config.yaml
hidden_size: 224
num_key_value_heads: 2
vocab_size: 4096
rope_theta: 10000.0
attn_scale: 0.125
bias: "none"
init_std_qkv: 0.0436
init_std_down: 0.0
optimizer: "soap_variant"
warmup_steps: 43
schedule: "wsd"
decay_fraction: 0.936
decay_shape: "linear"
batch_tokens: 131072
max_seq_len: 768
Each number is 500 + 25 x the weight over its row's rms, rounded and kept within 0 to 999. Layers, rows and columns count from 0. Numbers have three digits each. The size before them is the row's rms in percent of the matrix's.

# gate: layer 15 MLP gate, 576x224, rms 0.288, rows 358-477, columns 128-159
# up: layer 15 MLP up, 576x224, rms 0.312, rows 358-477, columns 128-159
# down: layer 15 MLP down (transposed), 576x224, rms 0.305, rows 358-477, columns 128-159
gate358 098:463530488535481569519524534500537467505510499500499510539535507490511493502497498482460533471507
up358 092:458491487475489499532520475475480511558496510498516452486534512508511528549521495510479554474531
down358 093:489470493511490523465519467502480485492494487554496478476473488508480517499496505534453539524553
gate359 098:485489504513497536487476546483511491488520491543516514542460488507539492531542489509493530497499
up359 097:514501498493449537507486486506471505522481502498464473527493523533475552464502524489515526508461
down359 099:503476495524495471474493518507473490502519505518519509469499524544472536553485516521495459477511
gate360 102:509474494543479506512484514507499488528508521519484544449493507501538480480516492514523466534495
up360 099:467538489441542527452474523481532501466481516521539508508501542491535510498496465501510481506437
down360 103:551494464518507480516520547499515458514489488551503462457505462491524511477501525487503550518502
gate361 101:464500483498477525505510479517509536506532474510430443513521479505501534521507462470506466530506
up361 100:527478450510508551451482492487482488483506479496550501505513513470499508556483499461530501516519
down361 100:518455514505499484518564533440489481495500489500532494504490521512505486493459513496502550495504
gate362 096:554539495448466511506515496520523503447533528493485492487524492491458512473468538506462503526483
up362 099:524496439501445501478514514530521497530537489544504499512503489496493494494486526503493547475487
down362 101:500531486516518498523521470497480489508504465487499512532530529510481515462465488503507471446527
gate363 087:512492446520478527478490490541528535568490482466474523511501539432454516491483463487513486518471
up363 102:472520491526507508536524490544502491517530508486484510500516494446482507461509513498512498482539
down363 098:491496510538517456492479514473518517497493513506478472486522539491514502524452458547458529481517
gate364 096:482510471498519533535505536506535488547493496505510501510464536487520495491478473486525497439516
up364 102:512492476492515475498531489516523509526485487512537528478530510508537501522465503522501494455548
down364 102:427495489504491513460532491539495501481492500561497491506518514463492515473512456525475497487596
gate365 099:461533458496472510531480539499508471493487478486468539530487500451508522519496522513512511470472
up365 101:500477520506485520579512486484541558458505491479486499506503499498463499520494493511541451509502
down365 099:527496544536482486443473512526498473496521514501488485481496501482508450464535548521495480532509
gate366 097:513513504477474534462456522474488482512530525513459510504512505499463511554472510516492477502501
up366 100:538519502499546469494492503492500534489537491520518463514519479477452474502488566551496454478466
down366 102:466503506438510512497503507507487514464491482560510467462501502500490454499497541514502483525430
gate367 101:491475483501491477531497504469502507546499479482519457503489512482488509507516528490508510511498
up367 098:506490501521496459502534454476443513534471488519465457489489547552542494495492500513487524541506
down367 091:491477514487520519515509530509508492485525539507506521513485464470499519503500523538487445481504
gate368 101:484556504555510500501465471508518503535457535486453539549503477454515517501453515473521516506482
up368 101:515490466512494515474499483491464500532525536520481450506545535551504526458465501469487548482480
down368 103:535448499527514486551521467484529493518488490490516487495470539509489490542540521461505467519466
gate369 094:489530500507499538501465492493484496532528511454528469519480503480565503483499489547474483504503
up369 101:475485511526461518454513489491493492514532442503495470473541471506487512480517547520466499480479
down369 094:531463527509491461484495548466478467531481482518514485475497516531502512520525521499514512554476
gate370 098:466513499506518513523535502489513508508508528481510488488518542467520545509514528482470485517528
up370 098:489510453469525487512505520524506488516573512483515513518457478457530482494507457514520512491476
down370 096:464489523516463516511496538495530486531500495502511459456487469489481507516482521489458469489499
gate371 098:509540450550472476476476462461498526469468529501497463532506500519489501510481465510477521528473
up371 103:492479502521465508505494497482505456504489475474452494483463473506496549490564484469458495560505
down371 098:489482520484489421477529512531476494497501493481478510496510525462484500490525485515525467541536
gate372 104:523505510493461512470456495479514500448501492506499490546481492464502464472491518494533501479476
up372 105:486479479507461479544532503513546463500476497516508512446515477515465528448524511523452507489555
down372 104:494517486494497479522487491452524501491513499519507460554480518502445502470470511537494505517555
gate373 098:525515523496506471500462507508540497493486506527504459538459487490477505515517497465505488518508
up373 097:504509499479510524500525504513501462522552518481526477455496537522544502538533475529528496476463
down373 099:479543535488516522476501517540458455526493479518502507501492483489485528478528464475510525510474
gate374 101:503480502483509524541495478536485491567473476468496500464498486517527542487527473544504485442505
up374 098:514498545463456485455516532482520498521554526465508472502484544462524478480484497530509463510484
down374 100:514507498514494490432495508490516499537528511491523520532512497444499510466449472468508463523485
gate375 101:496448494479513455502488505506472487478522518493512471491526471508464525506525472483504571533497
up375 109:530481489501516482482501524462488479486480462502522490517455475467467515485485527491470537527517
down375 106:475520462492464471544513512518476511506501510536457470488491476460477531515512513470505533490525
gate376 100:522439539510493526489528487504532499482515482505465459512478525524495510479492464461496521502493
up376 093:469528502509503535504526508529482545441532501485511496517489502473511483519510479498521504483512
down376 099:501492466490510493470499504463475484508507469530506459518532510558500494545498523493531508487481
gate377 093:459460495479506465503463520493485527516509508524490493504489516482527471497476477523477508547511
up377 101:508479509522516491536521529489504499488501526491480463480445479478521479465521508475501506491500
down377 102:467475483512534500501503489477486500471529446507482500523507526448495488532510451516557508533533
gate378 098:453510489497470482547474521500488461516516555493505523481527542529468479502514506501513488527505
up378 100:503540491533501520483541553456540477464502488494534520511488486528516452510492487492433492495486
down378 099:539494474524545474461469521495484488533533529506534516458498530494480518538487515507539498572484
gate379 093:511534484497509467506547476490522466514498504498523474504505521517502471502558455484505490500467
up379 093:445550503514499491528511510518502504525507498525492531481479518520525454502511553486498489477493
down379 098:549534486438516502517511478484475474493473500470482472534535492465512526545501495527511492507496
gate380 099:509482476475488533479476533522471509506490467491494428525486469471474514491455490484480499504545
up380 097:530476480514556509533566466493465550496501506529544532497488501530538488505487537477530497473507
down380 094:522546522512486498508490466549504542508479475544478514485493468490514503510527500491497523472490
gate381 094:517535518497501511534506444518469482513529517463479494499568513565504522496484472470492507525522
up381 091:465488485487458510458482479478538487525500492487479516457498536455479539465470512496542471467508
down381 101:539511490488441512516521494523469533520539518457483485483509515533520536494511496507466518512473
gate382 109:500490522477486498493535498518495454484517454451469532504506495527484465509511502556527497501492
up382 109:489483490528537516568509462501488502471488483462512496543486515529497475487541524506458513510514
down382 107:531541497470509493467464474523507513503522522522490544560497517455510501526521517498486499483492
gate383 099:502531456527484489513481516503497519511513424503468502473581466502487494540506486504496507496480
up383 100:513536525461538474513504459515474494471512497503451519501501481466500496532462479504501489497525
down383 102:486501485509544486502495488515532496506511458506474510460522495482504514531497495499498457516494
gate384 103:511489519511515440471487509510459522486522498449536511517506495489474501509483545531472516486479
up384 099:502495476507501463471513529489545526533492497505494500587556543480487500537513516488463485522516
down384 098:522493464504440494494511489533509478514469505492483490433529478500473529489500485510452512490480
gate385 103:524513504512514524486532486479519488492472502485535470490510489528512498516495501489525484520548
up385 099:520511510566489509522484526467463508519540536483518521494508491506439467501527535522492474493554
down385 093:533502490518482516516501483478492516515443505455498549488508499525467476496513485507490499484513
gate386 100:512440530492461462509507520533535505529517483486495487516466487497536512530499506524512466475505
up386 099:512512545490535457512535484479482503474572510516540498493495522505514501463481513480457522457481
down386 097:439509501489496511479522472521492487503426510534512503447478477505488495470498463488500508495505
gate387 104:503523486514487476529439521443476489486494495493495490550453503431479509536483515488527496446499
up387 099:500507528475559456510491530519533507485523484537518469495504476549515521497534502519490451534487
down387 100:472472413478506553527525536485485532542484528531485510493472557485516508460503509473498497505495
gate388 093:464509517463525511497499490549512494507497516490477514524516512536477495495502524471504479524521
up388 093:510480530491494492525474510518468483440490538495516515547507497507488470493467544466469483533453
down388 095:510466457503470450477508493482536496503506520492493491457548543478534478472485469525500549515528
gate389 100:517549530491527488499495500537498527530519558464528482477561492539497481491503517453492480541485
up389 088:491498540535490467511476481519513554477500527472544476497516500528461518480489498468500443535503
down389 093:480534512508510459520477461502473532486528503515500540485482477493472532526501481501460459569475
gate390 097:527505496509494468480451439489457522491489483474515527478504452471513524465530481506463451472511
up390 096:501507511541475495493493552503475531479489495507516490485464500501509523482538536485491530484506
down390 093:512519485555520507513481538499494482512540509501512501544467495505497497522481462522516524544515
gate391 097:546506482520499517511525517503495528552498490486515484518468511527502478482512512458491493562564
up391 098:480473514501488484526484477496486510480482486461521472508519529477474484473469523487475488518500
down391 099:480520511472507491486495528509507502501504474510536486469535466472489500496529482496497501492538
gate392 103:476547523499484519508466525531469474518521477511482528520501543533470516479548505529482493495496
up392 100:491491493484541474557515490482518541517520481476491487532517513468504503507446514492554527487489
down392 103:454485467491525457522503523488488500548496497513501475465481459500446499517528504545508492483519
gate393 101:520457528477494539555480500563517482454485504461510521451516488531539466479503501518466495506507
up393 100:525480492529532495520506506470452498494482479512537513473499511512530468483473531501453506521526
down393 106:508461468488493496562493444501476503498493524520518541526488537467501511522472492515494440480523
gate394 101:464509534500484504499512539558523543546544509544508475489529502505427512497499492480528466515477
up394 105:500498515523453485507490505517488511429503504519532443494531515482484496485491493547508458459520
down394 102:498495501547536457502527520479541528536493477540524513532510502471538491503502503477522463474504
gate395 093:489514508504506502481535499476470492479510483542500485486505470470484507529515477463504497485514
up395 098:488513508467519495515464520520499431506491439451500532489506514496526502471539524471489513494527
down395 098:494453498487516527503505493523433561502504534536487508486532515498482514471458476500496514442538
gate396 096:487482509503483517495544490474496484501493528543497499462515482501495485463504510496473493468544
up396 110:478526511515513513485482558488500463469525493494535495546485495533526494538526527525500491554523
down396 096:525493543484494551507575511517515441509479501506483519495534492535471504497516500530532529457492
gate397 095:458510481472476504494472503479486478483510494496499517513492499515505488471498516509498499497547
up397 098:512487504481527496489478509459503504515502500505502509501479532527522466472458483503493487493516
down397 100:492505465520498530470507517460491519466488505478490475527464502503461468468499539498483478509540
gate398 098:561461523550518484493575498495512516513487484513523536475516474514492519528534522480515510494521
up398 094:489526521557509518489519543532523451552517554514465492506536475487480525521498503425498466500480
down398 105:498501489495496490526444458481502540518469483546502502503489492475501509517530488507525450513468
gate399 100:491538534529488507498489514452513482471472505495462487483521489505519482547465476461496483515519
up399 100:498500467505523499521505496484552544503500514461481502475492523476516482522453497454476500480498
down399 101:531530475489492516466447533458534469513474512511462510509516521524552522502510466524496484497477
gate400 096:503492515463486526517520545506510485494521487474568484474541469526494490488445529495499448499503
up400 093:528477491494469494496496512505473482498501481497476474516523484493483483510473495503558477512482
down400 095:515500491556534480507531527483471477511469492538458494536514464488479493522481481455474501489497
gate401 101:511521447491487490521526495495515525533495525461542455507513550530514519478497510525468516486534
up401 104:493494498515486538486456492481493496536486484512548532493516514533472446511499475478529495491538
down401 103:471475459487555496487486502491531497488493547511489494534532554488521497506497515470492469505455
gate402 101:528460499506511512520469489499457513502486473511510499469518507525508560480535521485510481492516
up402 096:542510491480492487545498510508469499512470520506430480496504539485472502557493525533484518515536
down402 098:477504532495494556501506455512495517474509545552533470478489505475520529482510514478483498531517
gate403 104:542488503466518515540458483516498514477506507520511464527511483534475481484541477534540495521448
up403 097:517524507518535489485535473525518452495553510498520489513526493461502533482487480556495558488494
down403 106:534515526498518514484522535447525499517488495478467519526500503493483514525482490436461506500568
gate404 102:544522553530498514506523501481500498514534514461521498472481502501492498513538514478490514539555
up404 102:500502473477534458482502504477519495485532466493482490509489522516524476535513526514486486451497
down404 106:508499477506520503478482554535545522469493524508475485487486544521500548495461518508497462505494
gate405 100:469427465496527447512482509507504522473488544496441519522524516513467509520482468500518489515481
up405 100:487470491488502532487495515489476488477504482530534524485515507489493502490482497484518473515513
down405 104:538508522477499498483470531516514513499463514463479534491486505498486517520529503516496518540492
gate406 107:514496511513509467499488502510491478517539503475510498502519519456534508533485469488525499495465
up406 105:446493477527456454496508507458523496535484456491508506500494520519469535460461526506473522536462
down406 098:463449531519505518480515511473528506474540495473510543500530484512521505500456495490514547484493
gate407 099:514498508528510502502545517528509501441535488495465539527503559505485454517509492526489458521498
up407 097:526486473472516542433486509470514513504487468466512522545487470463511508546557516436529528478524
down407 104:533479524475454479493509535497484492467487480522510538493508475518507504491504454487484515466526
gate408 102:517472498509509517509463527525455489491463406552520481507470504528491515526495520487489477494442
up408 104:480478514537501503509538496558531483458486481541483503510523479492533539440456495489496472496506
down408 099:475495496528480483482480517535520470508528491534467492513491447452494538479470505515536522531495
gate409 099:518546507535507490556495485453442493451532536487506470498521492484516522453466534481504492512504
up409 108:484447565488492468468539499513488505525494463533530499513467509471491523474531509484451475520476
down409 103:502471466515495477473489497505545503508543511517491473496514481470471497484502487536473516492493
gate410 101:487480580504493503484514492478463494521482430478487489500469481529499480465540467483505520539491
up410 103:484517509549448506534524511509463486541513491524475512501477518480494502447510451457519508488498
down410 099:462480543477475503505497547535550501494543501469483478480493461506472512474483514491488457529504
gate411 116:544460460467526528522473497544509473515456495506545530464531498521546480520494509457481479490512
up411 114:513489521461504512495481509541490488528473501516503491515551505494510515498524489462520534501562
down411 110:539490511488531520516479492546513518481489537515510535492534506543497487529522513509489491517449
gate412 099:512488526480523487503464511485479539459503515525478476518474531453478518519466484506464459507509
up412 094:526495477519526535501527501465531512482503492474506472515441500518504518506515491555487503503457
down412 100:507515505507479476481499483534436474498444469492508488486519513470489430463491479457500454504501
gate413 100:478546503532501466465491507482499490454515508485484466512477504505501517543503458545492502477543
up413 092:464524517476537510464510498465553476459528523546516442480483485484505485508511497511503484495510
down413 099:494486523452447472499526493504497497516473548529499491496486530505526494474471498506499508471499
gate414 102:505509555480541506524467461505496494440505572497473494522464482461498513506514529515518434490490
up414 096:545494507466469487484507460510445537489517530505529481516535525484504531490487469494552477534536
down414 097:474497523504509494490469512511498514526501542522444504509488526488506550473484523469467480474511
gate415 105:499526501470492483536450542514489465472477499476518490491511503508500537493484515516532546499491
up415 101:536512491505503460515519509519494523485507526485530488480518542496466499454495485531509477503489
down415 104:477476484506451496506561476507450449453506492486509465454469548463522484515505544483528493530526
gate416 097:486511491556500456464490499495527498506500503509512530497513475504493443465542513473489502507522
up416 094:472462481520492487492525496559478543481475463493453467489520484503479494525489491468524498540480
down416 086:451536506483480499478540480510455462450500457509506487524487478478507531508549497501490512507500
gate417 110:551499481540475507527497508521527462512489476487502484471520493521519515500484530516516470532518
up417 099:481467495540477519500478543540505488473537549499453494514484477501469464475495483493506519511536
down417 100:500476547492501481493505522510472505475497497490484503474518469471490497480500516529524523463480
gate418 102:485478502502510531517499484487511513514447461564524524507476494481557518519502531519499522541512
up418 105:523499521505492517514483485503492479493482487473510515520506533449462505508510525497538514428524
down418 104:500503447520513483516525503492496477476521456514523485489488511481490490521474527517479492525555
gate419 103:510491528514519488490482480481498518507447523485501509505510474483503499499466487524506439517453
up419 100:531519506510488497523521483540503410513521516497482475473477485487491468507550541504484514480483
down419 104:537459497509537486553520483510512468491478483487495468532518508535491472511497490482513488513488
gate420 106:496499542549464508518516489470459517492484491525499482502464472474506502506526489514513490495476
up420 097:499530524459449536490489520476521549496542465468470479504514545471470494464498550514495498530490
down420 089:507523498524499470481436481511469500505483497542485515529470476480508478504532481497489537518504
gate421 103:496521516466534512494481532494493499499489523493482495496486481517506477487489467471506527482494
up421 104:539491449532466502539559478566486513478518525503480514497506515502507502435498458482554510502510
down421 099:514523517510485544472466454520513475494475506497464507482495497495506493501522490502541509490536
gate422 098:511534480493573468478460480492524477467529490517526535528502514475480498508471514486526520484442
up422 097:503530469494509520505556529518511532522514456488476482545534471462510495523500544526474490531454
down422 102:520485534510463494489497525490484494522492531478470508523440523500517512488538476487515500543500
gate423 100:479531540484509479442487507531525511531498518465504491525467512466494500499486484499537501518485
up423 100:486519474492507453510494529518513481485500507526498485498505505489508454475492486538526552517532
down423 101:517501514497481504532497539501513486502463517521486464465464507478517532499545510525518478518500
gate424 100:475476494501473473546480491528486499513528549475462478523521512521526520522503482527499486522512
up424 098:515548508509540517487456512552471513475451479555528515490485492502491517512505467518492544528498
down424 095:504498500475460467495530501484505534502511459495534467496511520507488502512490535435556489474484
gate425 100:495489482472540508455508486573526484484483524499510495511454513508549505459496510486457502524493
up425 098:491497523482505521538505482517513498527463470541466509449460523487527535499486478550466529477514
down425 100:475500514566480496477529505534482487542493446506492530488483526536504497475506493476514521517447
gate426 103:490484507502482502536519486475483468488526504494463529513550511515453475497451497471502496517515
up426 108:486494484483527504497494485484493508524492499481489497456511540496477491567493498466490530510502
down426 105:477543471480520514494495495489501476484518514459472510487484474503491448526521499515500507491493
gate427 118:535467529497505521476489513519505516500570508494470445430492509509463518556503526450514481509565
up427 120:502508453475540525523496461470473494499505498474487436496505518470531512481571478550508468514457
down427 083:462518441489499491540518461530479496504498497496500497467490533477477531495497437497510516529449
gate428 101:468504528494488504560523508490489476523488520500533498505534484495517511482552509500484511475472
up428 095:520528536511484542531533480473473507502501520499497491469513486499486482483497507440473481504462
down428 087:506517540536451490508465477515489503511433523507520472500497522522534541501497546525494467542492
gate429 097:516504553499504475451510502511527526507519493527478527493470515489479494468539472493513513517538
up429 094:485522486528491480478473489510529515477472472488493515468487535536551475534527538535528478499503
down429 098:499504480454564507463511523459515483475503482468486516473467493475498518517506509486514456458517
gate430 100:521453516464546488490488514511523568450504467504481486502518480473500507500499478474498521506480
up430 098:501525484474484493530451494501512520548506536493539505541514488505501529470489500543473509460504
down430 097:516499469496464498510474465516510529495541538532476538493547492509516491545506514518501462546459
gate431 102:490443498493552495511533531499510515513478535505507479485468513495466481523543527459495454514475
up431 099:482493515443496527477529491522488493518531541468574514526505501509469476503532531475507470515507
down431 091:493483491535456494531516472463485493531531519474496477547510490491524487496474495517533533519530
gate432 089:473502501489544481490527484500481466527521562497547510529529498486483534528500496458485520491512
up432 098:487509492480483476518542501473479462480509514519506511492495505502475473473488504509481482493480
down432 100:489523519500506473498481495504517469470469445463508487501494495507552515539456446506476488510500
gate433 101:506516525543486497442499489516519515546502468471479533518494491485547502513479512469520503446505
up433 103:519507483534475498530472506543483492483501518511492512514499508466516465496487460507485512491549
down433 104:508526514539501508516516509506500451476518535508494452504491535493484464500518529520535545510505
gate434 100:524531516502483516473496464515504482502502505474512497528505519482505501503496494521504525482524
up434 110:518470470488531519538499489522499557467465507529494531438469478548477528500503533487484494499499
down434 100:514494494456472475511507469465548525540481523485480539549500497512492499474509498515517478507495
gate435 100:521518533484454454516494501486536547478550503507493450517505542493504495492494507518482488501519
up435 099:511522514476517482502509513473478484504473473470515513512424518487492530444480522465513511503514
down435 099:526524500508487511495552507532494473517471471511506505521452508468533480503513488509488491478455
gate436 096:452509475503521558505571477498494483491487497545502493462530476527508461499509507487455509469481
up436 099:521478492480514486481554510492472523494497494502453500475486517519481479491501494462518499548455
down436 097:543507466491478510512464502538484498469489477488518508496489520511479505570516481488500534484552
gate437 099:470525522499511542510475442544448505514521433492486459505464479467488518466517531515485463524511
up437 104:501478453513516509469510495547498495529482503490494531482513503474475521457460488469502486514498
down437 099:492488470524520505518529527470530491513463501489516490489499520480510478497515521480526512531470
gate438 102:559460514517514521491519520502481525463486483509467490507503473525467511511517503501497488511482
up438 103:501530512495472494500506463475494520434499506546512451516508497488533468476466527502503526501493
down438 102:443527526468493475480498543524525458464496504489528525505473481491530518477521537483539506454537
gate439 091:473439515528517558506492508484514480517475506492532497510511504502511532486454516512501463506492
up439 097:506527514463502542508461493528486492522543482491499496510526525510480491500513494500502475490476
down439 097:471518479502496492505542516510524460491504523485463520513467489474508514486455480554501506536469
gate440 102:534529508519497505482509516505508568499493485539472452527482493492499500495487490496515517497493
up440 101:516514495584499500500514554555488538523505482521488494504480520474498544506512487492473471474523
down440 102:496521521507474514494520540503480490489501509480477503530495506529510501454512489512520561469519
gate441 097:477503485510484492529506456479478487515528499474493456493463499509488482531485506478475525534545
up441 101:534472471510536525532527485484495502524541488500503494471482515481479486470535461513501423509535
down441 099:441473498496536515507504526485528548448511483525492512524496493476497501512516506528510465520508
gate442 106:509483515492483476450476544505478533498482496480500480540545473502530473526487495514532483468498
up442 098:485538501504517496484518529529510472510502474528537538509495505496475462470494512513511536490498
down442 080:500506498490547462480549518502492545523506479481494561448494521493476513479479504495509540479500
gate443 104:505475505475497452510458482500482492515486471520525530504511487525494513474509495529487505513493
up443 104:463504477505489479496445493514537480527460526495509499473480513514500517473486482469504485485516
down443 099:499405483503495496499528488533530465532500523539495466504491518524491523479532540499533478542516
gate444 101:507505452495508487492516498501513524546505540497485443481481484533544514504478512482485508492492
up444 094:512493486492477481520497507448493509508514500472475489514497487437509454521507464474509459512533
down444 097:495540497490524512478527494514535521458499469544503502503518522495525475509505497502478446541490
gate445 105:500542505526479486534517494508456468518525495494500558520551497476487498477473488543493483492480
up445 110:475505457545510466472498461474514470492477505424520484476531503528459511477504541500475494522457
down445 110:464546489450501482487522487481468531499497516494502486498492544498503493499486444539511548497515
gate446 101:481495506490546496563490523530494485509510493524473508524492478504451490509506456476502520501463
up446 096:516459486466527499507518511465469522482473505499547475501556518485568473457475465505538490498478
down446 102:484524523496530499502471494495484489474500494500484505493525464556510506486558483476525514517526
gate447 110:503497457490484507496466508500523478503508519463510488476491492505533567480478486450521471491517
up447 111:530490498486509514490490508512494460456489531473486502509473505510512494518497451498479463491468
down447 106:455520480498448470518472523454489483493502509472500466487465483500479524530506534460507569480497
gate448 099:458452504468486496506470518471489513458504490513475469512516534474485536515531529490504504529527
up448 104:468461530521482497523494512466482475507528511479530521528488490472488501473525514500513528545510
down448 102:465480496474498515498528509524489465469488536466503508502502566486502501491512477462505493475506
gate449 099:493499522553521520534507507518490512518515499521509481505468478525536539554447459507508466571517
up449 098:514511529517484496478528455486510508487538527504508476477511561526476492509523541506503495534509
down449 095:457531519516474541503479508482511515461478464506481520523494460541516490475482490523491485503485
gate450 097:509512509498477521507490494498529536463498525496517467504512473517439446515577462501511472480463
up450 102:482506466484451479476537445478513493556475493556494488502499489503463489498515505508477469538480
down450 102:509483530501447506499462484497538557493492502508486540481534571542525527485538479477531517496467
gate451 092:483525512523532532512496485498536502521500501498495505440554480528510531496467500480473518498441
up451 091:521481509482508528513497479529480494497502554514463510523542539483502476490489487497478510527507
down451 098:524503518551501491500482516490482526513495501505509514474521457551461496493502513495425492453474
gate452 102:488563466513489510496505497556535505505507549533505461479482496514546521490496483482509552508489
up452 093:489485463467507506481473474495472511503499510511478533528482525545492522488541469507486528498491
down452 098:512517539464522524465497488515486447483521509487521466492454501481474494492507490468521513527461
gate453 098:492518481511492515500487517496485546494505477486520525465495482502471476482494525473494503513513
up453 100:481468503515521514497495522496530543507512485501537471520494516495473478498501537470483542478490
down453 101:504488535505460498497495458467453511529494564446498519499510521467499504536532488500508492476478
gate454 092:514476510523506476512450463505463485483495521479529482514461478506478502493492476487513484509524
up454 091:452490463501490535529494421494505484516480483529478509492531515486524501540496491494508519514500
down454 103:472478511500465547490529499510485502532524488465480478479538501525495487499503518450514514501468
gate455 091:493418521502502479484484531506489530526512467524481508491550502503517512480463475454455524533480
up455 092:518505510524479506473529516467469454476526561515537533520453501514518516523530547537473475524541
down455 097:494536490514479513489494484521532476474510504507455534496506443472539506460507487460511504472497
gate456 104:468538522502483460499527537475515510503525464500548433490536490465509487484457500482485483558532
up456 097:464493540527501513550505523510485497488528476491445474481509459459471512499524486517460476482505
down456 094:505489501530520517499483478510529524496495534503465484508513503502509519497507482518480505499521
gate457 103:493522453508509474529520494504496522530468508478482492522498534530485505519521435512475534499512
up457 101:494522497509527495481507531474472466528518540478520455503493535456528518511512534465561504486482
down457 100:507501544457465579501480538514541470477493515504455476475517518494530512474472521489563493462470
gate458 096:492486512491527509498499500463450478459490512518484484488515515526502488534498552505515563478522
up458 100:536527459507522491468503536517536515510463495500487502497472486474486546503498515533493474546478
down458 103:534486494438547539517480529519513478468511521483502529499515481486451514539505502500491469479520
gate459 090:498522535512515494545553454523493509512507560466494499488516491480537513495521508519482506464482
up459 086:519498470505507501482535525444510460516519506521501500511559548502496497512480501483514491492482
down459 092:498483537504466517515466492511431498486513537471471487500477480497518507498498502492493475487484
gate460 098:511487506451534491505510519520470541530471520490508501482490524488490516489510478470485483520454
up460 098:540518490488506504472539539507491505468455487457488475510495506465531476489506530442483490502503
down460 098:479469502481557514479477510466510513443506520520524533505479495536459535505478493480548489474536
gate461 102:499485461502432520501462481498495502480528485515481522509491493465480468466519513506506471516523
up461 106:514490539494495476505519489506529508565483515504437458490466518533481514502529545490457525506513
down461 106:495512526509547518469498515514512536508491519519495520476475513559517501502521533486482467424483
gate462 099:491492500499490472510507487521517489532528528532470501542514484520496505527427486541528503498497
up462 107:501515498498525515497511530450474457481505461507535515511506504475491490478496499455476473498472
down462 104:495502474447502476512532473486515481512474538490510516534502490497497477496546482487459467505485
gate463 097:469469473510515472508529499500467495520544501497516492472481454496516468440465518490487493538491
up463 095:497473515483546478496528507529589492457444485514539524468526492506488496535486540520559518494486
down463 101:510523519504501501529504488486513528531491522511477504481533480508499492522482493507497459478520
gate464 102:475518506521518501509490495476507475500495526502500468529476498471503553476500504484467485516529
up464 098:475581438519504500531508482511547502476484533536481516489478475511515484515488476470521528551485
down464 105:516484512494509501505511513508482525485491509500504470519520526475526491526552478468490520501520
gate465 101:503443481498450505499523486529493501511499465463508526545507462505484502495493483527554516484511
up465 102:517503466483475511495507549493533523495528538479523519554557497467489564466498511485481515498491
down465 104:460478527460501514529511511493497524490503448510489489503524497482510516525484554529520522529478
gate466 096:466524515500549479514526505513530514531548485509543482545461470482469499501447503540519533480458
up466 100:477527479558575543475486463519499518460528504431471498491484547471509499489502480465489477476454
down466 105:507497507492524515542427484564523489492509490512479485540486531534489508526490484518506525498487
gate467 098:491518508491521519476483477541558500480519532502509468536500450440484513475497506545500481539518
up467 100:491493508519488496526487505535479494467510477488473475537536486483498516497455439469519457483511
down467 102:498554489475506520512511477451456504508478508475438539459455538500545523531456528511510492482460
gate468 101:539491514495508485513471510502531489468503480467477496501462511533507486490476514479508494523454
up468 101:477478457478471473493467453481511504545477479475531519466539507504469485487519482508463512478516
down468 103:528507521466494548475486496535442508500462539515476508494522526478480511450471502483546470466502
gate469 103:509536552519452513487486500528508514497527523524465482548488507492482525483493479495541484499466
up469 105:496511518545483522490486488496485521505497528493471516503507484470493520469558498489545435500511
down469 110:500501490500510441525512506509511469485499494502482469538491526544505482505483533493543510507474
gate470 094:437463468494521488527513451472506518494509515509507478552476475515450513544483499502482500555540
up470 098:521517495455482499511538557486492414483506504519511508529522492529523481495514504499497524514556
down470 096:504523541480531504509503491509431510529497488537492485510506463541491498485561512490516466500531
gate471 103:483477506520496487492494483502482520496491478494521474529503509475507511491502516524551478485518
up471 104:489486519514468491472516470547513538501501519498473486505483539468525490518461513469454514498531
down471 103:535483516461451503502506491524543508491504503496468526470525519470548521480502496524503488478492
gate472 101:526505512498535495533508507600510542477463545500477516496466489533508494490490527503552529529502
up472 105:484534464545475502527499526495438509516471495558485479507504494451490516553490482509493483498478
down472 108:502512484495511451516481544527515475519497470527480551507506426485489531517455496495508537505489
gate473 096:520534488544478495491475512488527499469525477501489547517491504463487495499482509524491484552489
up473 098:512543492473496525472532513495518473514510496481477471510482500477493507527542514531510533497540
down473 097:521500543509511463464492529465482486561474495509507501521502544480502515470493507487475551542520
gate474 103:522514512435484471496529525490496487522502510479453510510487481545490495466481462496518511534492
up474 105:490466509467514481492489472467497501481517461542517495495515517521506534508513553508494550496533
down474 108:477524460512493445455504520511530452511487520482507510514464522480503506467480481470487521494518
gate475 098:461466510508463481483464475528544452471495476496497551492473559486496485471512506476497449522468
up475 105:527515540474467536513496472471491538503468522481496494501540533568507517486491512460499504492511
down475 103:532474485500514504474473536530498486498536541515470483493490515490519465522487488458489492502478
gate476 101:480500504506511497476460514475508462487483449489505553552492505457496475464505524495494468500510
up476 098:511495533511457482507531524511535517509511509542485495508516503519502464461518541537546524497482
down476 101:443489532579484495517511476514476450457474497533461517520483506476517502475522484537539514483470
gate477 093:518481521523497476535535580488434525494461466507492528519458499544497496531509482455493510517506
up477 098:489482476471482518492483488503513491474530546495519536513503478498476502491476514495544554500471
down477 096:521486545486487491441513517527494479533523488527491477513492512483515503483500500498533500498517